Each number is 128 + 32 x the weight over the matrix's rms, rounded and kept within 0 to 255. Layers, rows and columns count from 0. Numbers have three digits each.

# layer 9 MLP up, 320x128, rms 0.158, rows 78-149, columns 64-127
090121112095099133133185159127164085142145107107159162114120136109132129103123115144152145136166116108123078099084127140156116138142199136085120172166171083092071106058090192063042080145135161
147177165093133104121162119099126126143165095122177096106116085129121117073156077151153152159080178137104218060148149081135135087121147132137113131195108111141151169091117165122115162125141124
112141138125111096144105112121129146122131102136203141145122157099132123181124141105164088099109182176072119132121102078138073113136176191091144111117079125156107103108195083109196149118098206
138157124161101152200166098122149089057129144153136088090172085187117184083154085136146154124143141109123128150087100159148147108128133119101108111138124076182134128063152117061105176175157138
150141121208083129118051129149116164125212053141162112100128147109144099145133211171185180141157126115143128136127132135112192095105101126227127143165169117113169110124063140081189124118119131
096125130096081113117115175111116110139113115191117113097115179178134162102178158121163129145094149110106146091180054076115154124098093138134176135159101104132192105143186084121141116141086178
172151115122160140109133056105069142086159131110136081117043135151151096117134120075071139110107114091097120139135096148171153127097151119150154119133106171138153135177122131100112143187163083
109100087181176097116145242128134106115119148187126142055107168142170117115128136136096059156105134093091161011128104146165099045085120152135110096098106121119114110180167126158183164196142177
117159145170156138129097113112107099151093141138096172140102120113149107085194113148114133124152143172051125082126135140129085134175177146149111147144084157091041137082159149077166123171072141
181127120120135115147117101084138158182181155102047148130113132155092058153139105126148113078156088081089129136179133132148076084107141164128104039123136145121118112124089099108120159177205093
156156138064123141127159107093128117093157126148085110131142131190129108146098080099137116122133069164176102158125106156104126142118126092147123124122100226084105109193145126174161138119131177
106107101141154077144141139141164150162092188145142165153134103106157108188105097109122085110193156121045105071139094140102134118135120116130161160173105124095127160107110162128116128149107120
109142097166124161148121160153109085145133135110152124161165090153142098075169129122093182098196160169143107101095114137125170086127137146157114120176194134111190091093161048184139134123128162
089177103115103100116166121156102113117121128124114143086091103190094153107083141095095156116110134129167104131072170093117149163150131130125115102142094125119156133161116116121117081102093095
120101139100119108120120143163094166053189121137090123139175097112158101138120098103132149141116127133174154150112180112155110106094160062101036115094150091199127092126105185111120149148116185
105107151091095180081118132141166129120122084092108167137132079147157063138141144129166125076095128087165134111175130114147083161163165044232099183107126105179111119146120110189154088140124128
144108179163110134135065138117141115099177093120121152125117087124106147132076110166100151170159165081133126135141172120052123100104099146163123107122064145164124092112096144126090168116122063
101122152163104157109132179136101130143144130151084173138039118147168082136117116119118100056124141152147103140107101106127144099135171128221108126112149101056150147163121087122126067152116124
142123123131147107128186043170168073132087094124193118062160068099136080126068090121148188089169130160083156117113128163111127102139145113123123154102104108155125103127150125081065099053185105
132142120108126095134088088178145155077177150153164139125072106133121094113135118122168203083167064179113114171157177178177104081150136106118139134099104129175124072146075112130116097126138187
106144205171126132135048185110124143118101184139095186205172168116154125214116177159150067143102122136138124151111168231059106140192189129137038125142093124117135136085172139099174192091135173
193144120067138140096153131108120145125116170144182157131107142171120111167189135154175078201109241193148114141110078173130156094114088154107131094143130089073059147156151124126114105120150160
146088108133124128140119099139186164121089089097100111155159154164111130153104131095146101122118140110156206166080116139134187055109079120161175150122147133078113126196140086101116136120147142
097086158121136056163128136096118100135107118128151119119188129068082127138116098145160146124102133161169122121077116113174116075128142143110108148143128108108111161147121167076145117129149133
091155142115110143124143081157140128075121108117114145117107198068176165139127108137144089135126059116183136158151134149170166207136138124160116101145114045122108131150129171105063119126152154
158090096123134098124175117094128159133130138149177093093168100136170124141144159120164116108140080101160071103132133140078175133147102163144128166145178139128119103145161091108080128100086134
107139127120112155118134208141171139142104117133088108112136098092121140067184074121110126109174118124145116156144139132115124140125144074071182056145148094087140154202165079191155113116153087
094170094174152134108132138077135094148099109177124124150141108103068132103062089141097114099168124100119163128205124113113150110139117087127123146162084073122045066108206168112133064096139172
129154170147105162149142159092098124135173131124125146132123103154122142130137085091117136145126149138125090171124173135165066143145054109097184111111187137166107173155117130116121156084148136
103178133055140178099154130096121133151091127207187087170118092149123202119183163045114142153100118122122117149175092121164175105068079194127078111124140134131092051198159137122090077130119135
117091180066115043066153116108133141084138125144112126142094146076164141111140098158154090146117128138130103141125122121106115100130115125098143135188110130121139164078066135165149145094100155
123161068194163181133097147080001166178151129141164029129171092116121094119130157107048150136114093148170162111088081097119088084167188153104073155130117142152129151196124154056164165117140130
140125079142191086071104070084074145078060130152147137101100112177103125086103152149153102102163095185161157069058162113127154126170129146124111179105129113171140119134114136119167083122120117
127036125069142127112132090097105101097131088155169100117155135131108132099088097141102130129104131134109100103154086092096133068139114157129183157134113156107118138097084060073170140189122143
088147088119118164128133140104118115118101098134143140213139071069130126122119169087131182186132120075128163151093171138136101152102100124088177136175061131116161126169156128113162156094180116
171104100108148229175097165095155143123119129152139139144168101117146128148135113154124142141127047146163153199134184082152130119135115119133183098093074072098122163105135139168190106145144101
134106102127075163116136078088068137136142158120121143140112131126111101108088163139122159130160127114150146130157122152065126089120096149115078106175183165146114137124197138129144094065126144
104091118152156135171153135127140091132123149123126129125172099156181163156132151134152087081085109102131095141126052120083122171101119087206140124172104104130089139145125156094174155133157119
200109062110088101145068151136156194057097013182114111125134117126141131140157107121109058195152060120094102096162164138118127115118138173109196168082109097175114112105143126083150089125134139
126147157060141122178140134106070118172142094093158122088149070113120116124164123148121138131120116173118115107101108091151141154108113154146133114076100142050110161115114102158125149162157150
119089064117171151155076200103111099135185145072175167124162125156094157137125117183140150136108105100081119129130127031121124099106127160184110166203162191125135144110113125177111180192138136
068129115181104165158139148138083064147060209061085144129162144154131097154049143120101133043104172109143142164084115174101125135075117110167142145094141098089172135153124139180128135179130089
176159123127166128109147139160106129150145156150116199122114244139125136168110146148075150143133144100135091116117137175212093116112170156175142082151137161132138162162119069108181112152092180
122121128148155066188122096115135107128066117146107133123128155163129148165113098176063119121071150123094102104091169139099148220140181130123144128126111108127141103079099168191186144109081117
174118098150099111106114102109121092158108105106110124128160085147135142176207133103165130130116138123096072129125145109085115144166081150081124128110112143150146146199167165127164115112217148
167128100234144160159086080145111174090169152082056107078124127126123131086157142082179167155094150106102172136154091128077095071196114203107112113111074107107100100113117085135141119139091153
135078145176131074084108149160167106180140102113148127120074109130158075172138147106148101111150136181107134167162159137129115097120133157185145079067088149067072173157117115118084122124152172
154171221075153122165128095121082165127130132132156126104132134099089175081160140129155171148114137095087135168083121078106083143172163110142098110164138109155140067086148125057173150189089145
170168108123105099107131156155094141132167115115136145116119042111077102152125132141103144138127171154106104093102115063166113135172195127152117156140108122100141189183084137128080084119114133
115098122159150118088147116081138121108194098152171028195131143138133120108104173134138132200158092155104132119138059154146147105090186141132113103151129125084150149129145098077120120180132129
075145162129117108129157154210157151084144116102174112113105173147184118171157184100059144142104125179067091154148178143098126147167129161096097146174112105078175182200104129147129151092195105
123160119123096087117165135112135103087120166111124135069142086089150083149136092149105079179164167132150181108120066098164146139129153113143113154082172159187168152128095114146123145132147102
096161090115131093114157160146091117120145171130145145114094169125163153138145105142133110148177172146086065103134091162155135107091112069064151179144112107134081140115072108165109112121131106
154115140144089144124195122138118106141104100112091123135063147104169135112117078108108146168086153129143161113134102161077132163162121137096103140117106187121083121182051083064154070133175137
082135130149108143158147090163130148097128062142169165165189151152098101125169115138175135143146147140133162118144132178160140132126154154089172104125135120161135100158177161114137091136098111
099124147107103132142098132090153137096095125155096191139167117102128129151178167120110131138147096117105147117112121155135098135110108116142117112096110102152185066155154068147180110088151103
110147109106125098044131161133096134188143112096121199142087156168145135139134105141140128171142135146145195163133168091156143136121189135167161137168154130063143096160133108147115097112113114
163179158105105127080111134090101124106175103144121091141163098069133134142189145143171125087146111129212132107140100116105129090137200122145148125101097111108167107119086131141119108149164102
092124123122239011109117115088157083123190120120084099123122158119117122146106126144144110175098136090156161136202097108089150126092201167118115105165198115094166144131211144133139179056129170
144175160150112116132161217126098140117125136103146139179088061156186152163138164106073176182077130082088107125137158122146105117114128180101103156113068148104162089099138118122108111163102115
112126138178140145157149093100124160097186141115132083142111106169150170075125149118122159125159131102053117134142052150093124088153109109110105092125132043126141113139053158106138126079159158
179174102153088104129131138142162143146127179149086135160169094129146085101164098133115056169159061102125141108107112138113148143111126162186122129103117133088168142072137185139089142156147115
158094147054135115109129120136103118136071112115161139118138123139123089106179133086126111135154113160096137083148167152141159159144177139099136087078117146131108118105091076099172073148119156
118110141097161149152111147165131143093114145162096102094163071122177146148181137119150071117081100128144141183156115079135141080126132104167122138171132142147116139112110128100155133091169128
047127175218139084129096078136156142080113159131148196101093115094072088160216146108158133118138173096075115101205126090141094174159215147177166083119060101146135111139096183134134147165100106
148166083201139117231190146136125105133159176106179098168138097104097099151151108107096163110124189167174085133135148124137091114131095125074135094098106111113143151082091123115078158096156117
092100205079132091113103143132132080137173188115118122103127109140147150132148132077161163080096129133160155118096105138156122138088173106145147157120148118072135094131103095156123166187156136
197196125094085140198092125186073196152095162187101144116144128122228120208089116090108079216170110157130146132129048148173154193168076144101177136146195157105168135119152136111105179087107094
106095098139157104054055119040125100110130115126153160115167131117165098090108110136141161182131118126045121150171129089080105135128147139134084118170130164146152142150159155097132134100186094
083101172093150151123110139106140173122139154113112093041140147148142155194116105087134112129152059139155146105172171136145132078103151187208109139089181126085125109091145158088163161090170095
092145074077137123112065096113111075095138193110128121114049142099105059148050160121076116118143034129110127126122143147079084127129163133116091143055089081108123195140125138136156078155129144
146141123144120107104159107163169123138101114167172153100113135073129110117115104124104205157142143122124072051101095134072095102210070120112129182147119124099109170077143099097091163162165195
# layer 9 MLP down (transposed), 320x128, rms 0.0941, rows 78-148, columns 64-127
138160118125170064087154087143125147127156121112117094120092156158178173198185115198182126132094193096122123092097154150123152124138117132140134072087104080152146057136156133103143144124111107
103066118100166082118126146174160161124169084178123082108088101113123090120173129170141128130135123126129151106130119133097148123128156114128100082147124103171184175077147149113160173133152191
129064092113137125110083119091135138159075142128131090204155171115168110111126122154130173172110126091139102198099110119046170138136103098125164134127143112155138127135147124107094082098112127
056233121156135161148111237102133138133127132143108129121075114156151136062112075156147096189119148110073157159086136143080135139103114135083140166135170108161168073120106133115184056155168144
105174116166176129077072091154139122143125139183153148146057115102171082140132090120124158041123142157144102092110101178085155052066123082179092163048094149070130154150165155201076125174122071
128129090067088076191108190154163183139091149194106113117098085104036114150109125123152178119050084136086151118128129105094156117194140136160141176149137094119181134172125152088186142152125160
116115103127137149147203114139125083111089098102076130106118102150068098127099122126145141160111147160169127123149095114152134098098145085153048052150138143141125103122119137159155095127169093
123143010078109149125194151159167056136166173093114168129128146167106114102185177134174073160073090035112075161175080116130114072083167137080164118156170149106078122131156134126129132053102201
116119101132127131120138146159079052148162087121109106065088101113125109156079133171094118111123131100065151143106166137091142166224145136110152131097179166161134073152194133089135160163189136
070059107091082135127100085136090095142137050122155101107143100116097198089124146115122115176141131147167107148057123090087111138159158092112088088130086085160094150164148136121084118145149183
117090109129159096126102206092111095103140161127093138179123113217130163137138124114120140144153097142173125117125134083104121153150140101173110107080152151130145054106169128142137137084201105
135092128131082195143191154123068101107117129064093112116166161165082151150065122087167067157153144112087159151166168124131101110133138119140141073125118113157096126096107134164117131127136155
130178132119142135090103129175163133121160090108125150131102120193143136110101127110174143106118107154139110102109136097133144205176198169107101122192182097151097093075115111129096109147133111
145148167129125177105141091111181139145098166102127140139077164150136128069146111124133126096147097194167100110153116124169098078155156168102125150107110125109106119071101132099111162130108098
215111096111139154102066081132106149093187142143105144137114126131156143050152119150111160068081049147105096139132111091191123117128122152097164150133115090127112140121124069085159148167100128
146126127127130133118150126101142111102155195157122128113142159128119146098121146110099091120113145126122149117185106109122149121149124152097156153121134077090085138090119133136135160117101135
136078104181136151142130139099104186096133140139095101120139095159107095136116107101148147116141101153124135066132094178172125114129102148109082138121148144097098206191054165113117147075147101
148075115104070107163077146174111165178089169161074143078101150089200179114069126097111129155186121154106120100171118137119113105123132121137124141096185122146053128158140100138169086112135113
121116128154124135097120148123152113097144159149112172147164155151160119091153108163118126126122119111167146132175116041145122101137173131116146101148160111103130123113154111146142146133110130
103069126182114173177116134121136195116173130172130084170122109097126118155091109136146152200101086119128143107124111130188169194136157165090112167159148123121227138160115150191143160119123158
147061160167181145178143170096089082164138137180053122134079153159098120093160126073099101191126137159091077177105157183117072044059154089106137121124150113181093133110100140128141106102106084
093197119115114097212187173124113160182112164145073105156098119116067149123204128152114125119133136146110135178166121132094161140147131151112107146174141094025032083171169128119144181116117139
107128116165136086138119086114165133111149137065208124145118136137154098116098107130088113161154116165161112108117102108105111179119131122122104120092096156146127123137108174180089066182098124
101064124138083110171150143168084122103093128134095112109114133104141061141117169110112125130151130119127140146111188092153116153145089125175087097120088121123184158146129118168138163104127075
166118120112102148110121099144140159023184101155154108159160163167135135137161124136099123152141111092131171084020130092138115145096153124095116191177125070105125190192135173074178152117129158
127138068125096084092130133101166099138150153112145097121154122087127100111132143123131135161141163142093163124136138146180162153135120112119132150151117072140168096181142155139170101135133142
123116134125146110080136148113111111099139134087173176154121145154139113125120080141163144111122114116158109108111150138131126109142126106135110147148128122133101121118154111155110165119123101
084163109081171064135095137151210125173116144120132209133125140155172123178182070119102072134120083059184068138114045126132168145101126116068058107074121108091092145155119136157148171112101125
117117132115126108141135096144119128138093125136114123125108127090103135139143173135137106125162128124086154111117146116113115154148105107097130128113082127132144142157137156133137112122132100
146124133145136154152073113195077179094132175122142194132143159130065217101142164151110125130117135169119113167140131124135063157149152120124134101112067102138139123119149234201118127115176102
071168114085123155093135133074124121104183063142125142107148154174127152131081155131115124127145116112149106120182129042087077103141129124127163173160180161142111085076136128140136103139139107
145108152142129110130201143077113132095163139115174158144202135127100138103109135116079125180137100197076132092114092139139135121091052085087179180098151138120139128129133110077125185105106136
112124164115135078135114100115120121069108113100149097107154108183102237133102132107170042190105126094122156059163128137139113138118104144159144121200124118134109112157167139188157097102150164
117159123072160074156135128127173168133096111126128103161148092119141137112133170182041118106109097149115148124180102138163135107111112099119123131109066128136170122148130110161165087160153160
125134153118134142105124150107148135125160168140130139144125154139139139111126101143124112081132092126146119151142110119150116105103169145107152137141175120105124067102113129128119145138125156
133164129128096104086112142141114116085117179130146173107117146061130145072126097110124216157149127191179124100121113090114046092169154116115148197191152082166032110054153145107087080100144162
137067037153135138085153151163058109064172135151089109165116105131104115131185098093107066115168147156132140089118145136099142096094083143150162048138149090103150114141155077126160139124119134
137069095137123082172184138102104118100143088106083111103087140143107138137167088122134097076115115149073127120117117138108180102129094113180110119078022109146089141145177124124127114098187159
166138135083142175117088173113080189113082103152137135075144152196113121104145115101209129092156121162190114156106115135133116126145133150095154149109138060133121154102139147084137114115179128
115120089171150125150115141158086160153081163175152166085111084080120174129194149179099180127146141123145158130126109051133071170139122172111090093171122084142138109137114136134170053106135104
142132082104109128117141140192108099069149087109093154073108082197171137165133118125162067121103100156115160044101178083137128122156149114186121143080151123129170172131247179172145182171106098
088104095131118089178112082150101104102117144145127148108125086106121131172106086063042122125179225125111156057104127196123098143125114124137096132179148143082099157169108130173103075081107071
105082111146126121162099122148091085132073113115135146135097112074101113103152121108114217112101082089105106123137154130137128113136123118159068156070109160087133160111086109124155058090176114
177154145146143147133137131078061110124156150131149147144111138178161141153121145164105163086154163169157126076139094155141101111189123097092144121105153134126128113105133084157080117120110172
171122155093117145081144112173164108121116139122077088140133140103148124067084127135146073122135119087141158070122144120173144110124108149078143172130086172054088096112098112140092181096094098
120184137100101176160137131100114142139083151180115135129134114163071088112155155113083120073120071049112174131122125097161184137101104124169115153046179167100167080127194189132138152100161126
162057117148112076078122096175131190132137081136115158100026127139157084164137120111154132094145157105109122092071134168124087115109088134114116100112157121166124148130047071087129089121170085
156207116109065107106177095165181168074100135132163066219092049159117129061068160103155113146111102143105167113123113199088186095139150154091147107101114142151108146108154206149176175151128103
086153091133183154076081125082106094085166146108158138114142161119074095101130101076157168088115101138118150122106079112135142098140139123138096153149109091062063178185121187122134093153098110
094146084103140104059107141106130140131088134066128082177163159140119080175134167129124157162077161141119148161115161089142118098155112077149135120140128153217144192106108136114136123133084111
128091172123136165206133069145138115108088104077145112170095144152070116155140146154158122190113132148052109015090123255086099111114095046103132130121150126110135119099134204155172166113123141
088194151096121154133147170163091124135137138132172137202104122122067109123174134144123137107094104194176089145165148081169153120138109139150124116141114105097116074123129151131163160106127097
108164098145079099064139091119098216162156152099098070207142170151146150177080113156100173117166087096184168154165195155162114119062173113082150226138102115138126170107137144106157120120111074
151155147126119133080111138133126123098166130150148136119170130122146169099122098160085097110124154123171143134148124131165115160102131126137165138135121163089162122077155084134103150138108108
145166122135127122129146124107118092108135158117142105150115111179128119144097147102146145147150148162130146141143122155139183084122113128158123130125159168088158147129155099131121177146117168
141114119162144144116095131123091134140106179182150129074160132136133167106099141157130078118130140132160150100126135102137097172119126165136176139141110138122120089153091075142121163147137151
131096119122112145155139119114119101101078065114134096141214084071115174129179133171094136100111154093075178124132142079191082144086100102148155131112146152100176169103146173140187199121146145
136131124130156130145130108139122116135093125131136109156141106100103116129149149115150101132123143139058120129143126143134175149153100145125161127104122144123139169128134150101151107105124120
100138110151155073161115101175075130138065155144081181177168172121137171141160143130132127158051127066114099106161211157168116207160198049073113149106129162110137133101143120171171140106087091
172178122152127121099162114085173111094148100084165144150114107166169210174104141140148147176098180097124120204115162088152073170125207159158129143132145132138140127073171084112081119155089104
156138092167118157141080120122161135153121162173198140128157148117143134122126147105110114091119127104182098133138140096113112108107075125113184089173092127140138133115137109103163067173071110
131086105138105136160197094144108125133086165154150124150064138114134133188112126066118141175141109138166085115074119255149124073115064086134098074139128146138124170178155126115129112105127136
115066099144172139133118125078156110146092130144130127153145174134193143152130119080103127156118199144110112098132115156125145115091127172112151137066091105121138131156099133198132137162094115
137126068155088180113148190102155136078135140128092079153120093178151129159105087155153178115141144056157124187080119086112204110155124119082097162162112150117145122098077148111175137110172156
038214127070138054121163165167179178220152135103135098131096124090153106173145190151118181183071126112080087113161075121060101132179142178134152063093136092149114036201159068161078056143079117
078099052136122165129085125173120156120160115130147088054131124046223140139132076117102121114150144108101168139079131205110170139103136159148121055151133162135126191086128148089164165122126148
125099129127168115136129115141127125150107087127138149158111108101097109128158114138131115122138143109104156113124123108114123145113106113118095142111115115166116139137134142104136087090134159
141169089117178112130129131136202095108078147159177090188096110098132133133119152170143146123075104119154133098153117140085155154133113138129153169120120214155184134118110168173102145167190153
154067161119153169130175119148151136127186160074091144120108086056192149107104149143147202184078119138145094130116142154107089151149149079126152070164084138107107132109203117098109139142128128
090079162115070122161111123109137166122125153118123114107151152074117114095105136157088125122164126129136119108117108076123100138122117135117148131137125187115143171136151112112125126091095150
023089235110114097084114171108045097165174106146132096145138110155137079220117164148139165090149110094164152090174152133150131111156110091106132122212118101153150077114155167146097117160129156
# layer 9 MLP gate, 320x128, rms 0.158, rows 79-149, columns 64-127
169070160168151156154086130140081138059146109136136090111123134097109107162081154095087120111140099117128094146066095147119140181100162124086124144094133146122116074109118109150094117104138111
085092096184125078113099232180096106140140105129155112082184091145128119157141069117187168145115144111115162144028126112138154154129151076173082218167102101134160079104140178147155130207145188
189087120198095163108128084110130073116083135059107134146095138084192135101136105069088080083079104131140092182098161084169155141083156136104146126101158124134127106154164131098126133144062121
148147127150143114131158151175111153113147122113147098108117121096139102115108083068128137163189107150099150111166120155124151088144088182120175100124151137179155158142116148148130181187133158
172130168181171057140124097109152079108139105089114181123139129060148084151078090090107132141184150127204080111118181131129145148158118076119099166050173147130157116157109134186123127109112117
136149076072087073121091106110139145126081131143121138063120128094126147156154097137151124179143152185118148137134113134148135159143158148100074111127066115115123142145078089138113126069147096
128217171178116169143084104191067150127203030012067063177073085105055106065128150127227183077088126255080152132170139165102125153114109124118120149115107081157136114208116112133083084154120151
127115099118173125194061095137205082125174118141138123174127097133095128165126134097118138130142145136127203153102146117153199146204132115117151193132128144163132109166129096024068103141109134
113112169141104134111138100132172139130114148157136131140101090130197140168172129082097146179162171142125134148129095165115124137120130123080125200140164111198253118193130113096135106121152122
128072128134185091129110124143149116134130127116105163122129135169084145168111206092122091145163119098170144150142101092117092117114096079159080171081154127091120101141148145158173149113158110
175103113135171144072086118096065114149147122138134126107131096129030163082136223110132160134132133102179147119132123064141059147033121125092167089100126128158138076128153142133120149126048105
144137121126167137164178159134151137130102136165140122160116136204140144129137098150155180076141159183148094104119136139098188141156164114137119124138145162135120117114173128163112164150127193
128162111111139137135133135123127096114177145124154132104074121164115117094127121112143135101131171106145184160111164122135064134171115143073121106098124120115122085203135182102107111093099094
115112140090133114121100133151109085041140050128091178141162141119172189110118125095088148122079107114144129112122176079157171130116129104106164106117158088174132095093077195076118108153102188
113080160106107109098119137185156112139119135081147199173170087178121107151119121136180111073129118081074100125142141142130110130130143150145099146102159137135117116129138104159079102110083160
171055130124135155083166126154091135114113150107126113109172032118126170118105124169098134117187085140119122129098104118181163126109107054124119110110086130238121117154138116141126133124078136
096148113127065171133130152121150116057158119193134137122174050148117169105087109108071120185149144169082185132147144138083156145156113124118158104062128157106109138129120065149124195149113093
152126132095132184109092086135140157135083104137136127067144117154156118114119119136138182143153123128126156143141116149113113095142146096133135140127094105142107131113116097158132120124152126
110125141166175108103175159156098068068096192109183164089111071148114115103132151069116197174086106129113151093152176105189169134127153104145082178133164086046139070158055115165111140093106123
182161128183126132104124108160075037136128146126107068162101127125144069175137146081059204097135090136151131132103126105148174105148127112174121176099164175155162166137181100108097202151094038
141159141180143112090070103154142134141130106090063100122085177118129132118100132121119145145173046096135109114074188097131171117103149091161147149074086163152158060146188150159179149196102131
109185103132181177141103170149080110115121158126138085137094093116131147157169174136148125165116093169147134125162186071142121131113197150139075157090112095144090076128100091178108130180117128
175198140123144139147147168129116130135164155124137127160143164192157108108152176162133095093157130125128149166129083119190121107053112143084105132088133156095131076097129127165146125146139131
100135102134183168168097080176167140133130121024105123123116089062156094113114144120116123176162088117087156149151150161219132206170078111130105186153112101100106134113134175118080113107156141
140115143140131167102128109111115151147130141153125186172115159107071130154106076095145103114075140160098135133189163155137112115084150136148120113140106144164123120136079130171131134138140111
112121107116145132101159142155133117161142146169120156094141148126148110071120114076132096136131133128161146147167128149114143147126140116120108100126143132137144193139151124162121138100098120
165151088125115093131119055099084098099128136141158151078091104104069074057046073137118172106121157147147156138178145099139128103111162179108171130043138105107126142103140126153130106165156110
135108144152158113105140162109141154163140164154155084098089088154128095119100078148138120095115079115167079088167128108106119126130116113152156122099130115101155087130157142135130163110113153
188169126123133095172187142175102113063144163111051161176154093174119146134098144128106156108108186194053163172157148073152084115097132172106141217139105092134146109143066144207123144137057115
139079086161139099104116115154169130160122098133137144100153121149166095134102093055135075129073192182140110102100146085100144095172128144119144144086106143125129101167161114165125114191099120
255081091142063079134137119164102163092108125119095136128120078149107107142065155168113076120155087126150172195148105120160094081143086092163172177118093200076206138101165112101068146137140139
175116147095076148110176138080161181161106094174113086152143126065110155113173154161102098150104146134097121131110152162129164122114115139154141149078115116094139203189100165132087082117155069
161155112166119144167120141067083079101150136130125073180124137115182117172108121068094121090140130103116119195062141093197155180132156132084145131051133081165130112145123160117162136141144084
128120123165113182124119121112132168101135163169162112133169195146105086104139100134194114164101140113151160149129152129169095135130143145105109162137100150108128137092151154107125134090129139
142073103183136167113133173143118127135106186127135129072117132154104151111129166079105184132053098190097121164135172078146100155128111095094201124064102100061126172108110160130147127121147183
174117138188075078117096140138102122071137168130101173163136118106117162151090163113069133172086143106140162130172101183137116083114089107160114104177107153147145144127110146159082169138164197
192107122161146132113181099091155126094107149104127149058158132044193070122171088127084146123099098143171118091148132079169155137126109095034092196108118162119101171094110105149146099098154076
082101101130138125100166145176122106073057105130158116069094125090095137168151126168085115150210133153138153064167107172143151100126176147115181149098100136154135142131089168107129092133179212
116093101143118100070086138105124130117208127109100157160129110190103153116121103102137122131154152126162126123169173178112151079163177114148094147146107104104148180109102204133139158150088116
099131100142148154131140143125030095131045138098136029187094123125182167135076142061116123104156131098176156148108152140153170128110085112129166105076059050119132146157138043137094160079116145
125084136068068116105097140182174183143134073183192076141108147083136174138192100097128063145132171152132123120148157159193198066153152164095097156182128050109080158115084083159126118114129113
108119122171126091139098104121158090120171169111124135170170081114142117062118156145142123150146108124119160161095094089080186138132136088138105138058125065104175155125147156081118125161126112
136123125174131089123128094118093118155117149111138102165078084139163152162098152104103173153120141146167138112110148095090142116147159135131165108115109116113192093104137109171154126152111152
093131121131118134114134147102168154142137111093099112137189096116093102123119081069055107141123129100134096200178106190166149124124149098126105131163095116120099166126100158105152060083154176
082077055024161124110169175121040045143127127108138178130143143105170189108092145089154124115113097161080126126114137115144121216087133141142111163099127133147138181127099118120193086133148120
131061103154143152121146096107142105134112106110102130113176060146149186122123154135059181109130049161135140150146070100209145195102092029158150142133081144147148133110209106098138101255046119
077088094127116140147118123182124120155165098085104109158111127151157165168220153129089107097200161093223060143102094168144173179125124079178168103114137125055111181107124116151156097107193066
119088112142181122132123130133129117105153083184154122115139127105136107134171115115119143116127168127146103113057146104164174159116152146158123144108098174119092110104088157134105161140150176
080163158109100118164133133202150030112145145114161187138132105149121172146075140053171124094171144084147128140111097063156139101167161153128156190165097083117104077107120159145072150138141167
137108087100159164178061154082111117150077127102102127166109194127053164108114093138106107087136080144175147110125136122184153100108094045117149145153101097158093089124121188161065169158152163
178163116126151098135181143132124138107113145107112160139162106130121100156135144127113078107154103169126118075142141111134199128122112103119130167088070159105141127087162131123145152139166169
081116124118127080134154144085112147166170143091136169166162136091123148138081111094111146120119131068148042093130152148083093135145172132131113131117121176072140096107172072128192131140091193
137134122108106148094113160127120159152157122128147128161070118134122104174123108101126167172101133129136092150111157144133173159111125170132092143083092132122094130136129123103136088090103133
124196133159127147134097139157145174111124082160181130137133142125163086139143104104151115122146156115112113123126163150104126168127156110116164095138073093136122159166177144161112137140129139
131114162106167100154106156130146184067105189129078126181154131116157134124145174150099168124164131162057172138170158096158115161107149140190131106085126150153146129131171114109126115126152138
119107099064168110165095139191125125134114119082124123122109084148178088041110163123116140101084083138099098081082059163145094084155138108156153145193163159145088151122144095081103144216084146
156107113089097143138145104077137102132135108129138195110089134150178140099130156135125123148085134149129179113107078140115093173163140115107094161155099113136122109115106090134166109148139113
156134128137118148155080159142049079117180099132173068082101142043133162123148141119082146129205127106105151148136132087175129112153151112080155106052124151131125104121117124147195146206190098
127192081117075101139188151089060175162146145137152127142106097215164182095140138099086183147056130139098164161103163070213107129141126094136049162103071099130186058178165152149135104135114151
152180098081114131100186176159124106108079143154145193119079156083152085205152067071155176152089149147114116114104143127212151099131130157142181106144162123145167102141148119136082132132107093
167110175131129117119096105131102081131068092078172159098120133112139139142125100122134151146164163132177043152147097196129129128113067080130138180148131113184188097115133122153162063103091140
151128149115087147099136129163130104160107123087123129114138131168145104138121103123124121045119151150135157146121124125179132148125096101122120158143128164109068096154131194121130123107155165
167080123160125192108090148123177094089134171090102161071140111195121102158040092088126071125126089165095188181105100074098146208129154141135165106149131171115136050112163109171086131140098169
179137092143077123199111174139153166100185175124129072171101115070171144112090081074129145160112116157161117180101078093140137051178099086149073193061070140037115166173179131083101120101170172
151107096119177127078062162130098138090069127167095129065145151173155072131134110125124098135139134168103153137091110132173168111137116136092151146105144128116154054203104142077166132091114152
088141127142119119134138113159100142116152111091121128147121127150152127094169118119112121149166108157168175126133158105173123131119110137172133114106097127146157127144116138116121142131135093
120148083137144050187207208190030130110135157157087088089164113116213148200041159036144104151143107153132182134061117108127142125175102133137148179154110182144168101112179161117078162073142107
105157127121103111136143162116109090144136112159170109097153184109085170125142135127130043147114125177100185143121192151107168142126120131124167132124121072085122147128149115112076110142103110
105165028094107076141165081111121087157102151150137118169110110195117135122175152143104119116117153185105139151106127139142150126128159130132140133134120139162117083151126120133127099158121183
069177109162162189170167133206090070118109136133134112101093197099196102134125078063096082175084118092159147190047089103159145108101113155097094157131109120143165130200132125146144168137117192
083082103167138125137101196164075105108131135121138165207151115113110122106174142113103115107115125133152138161129168084170193132081124142113095114089173096073130130120072153161145130096124108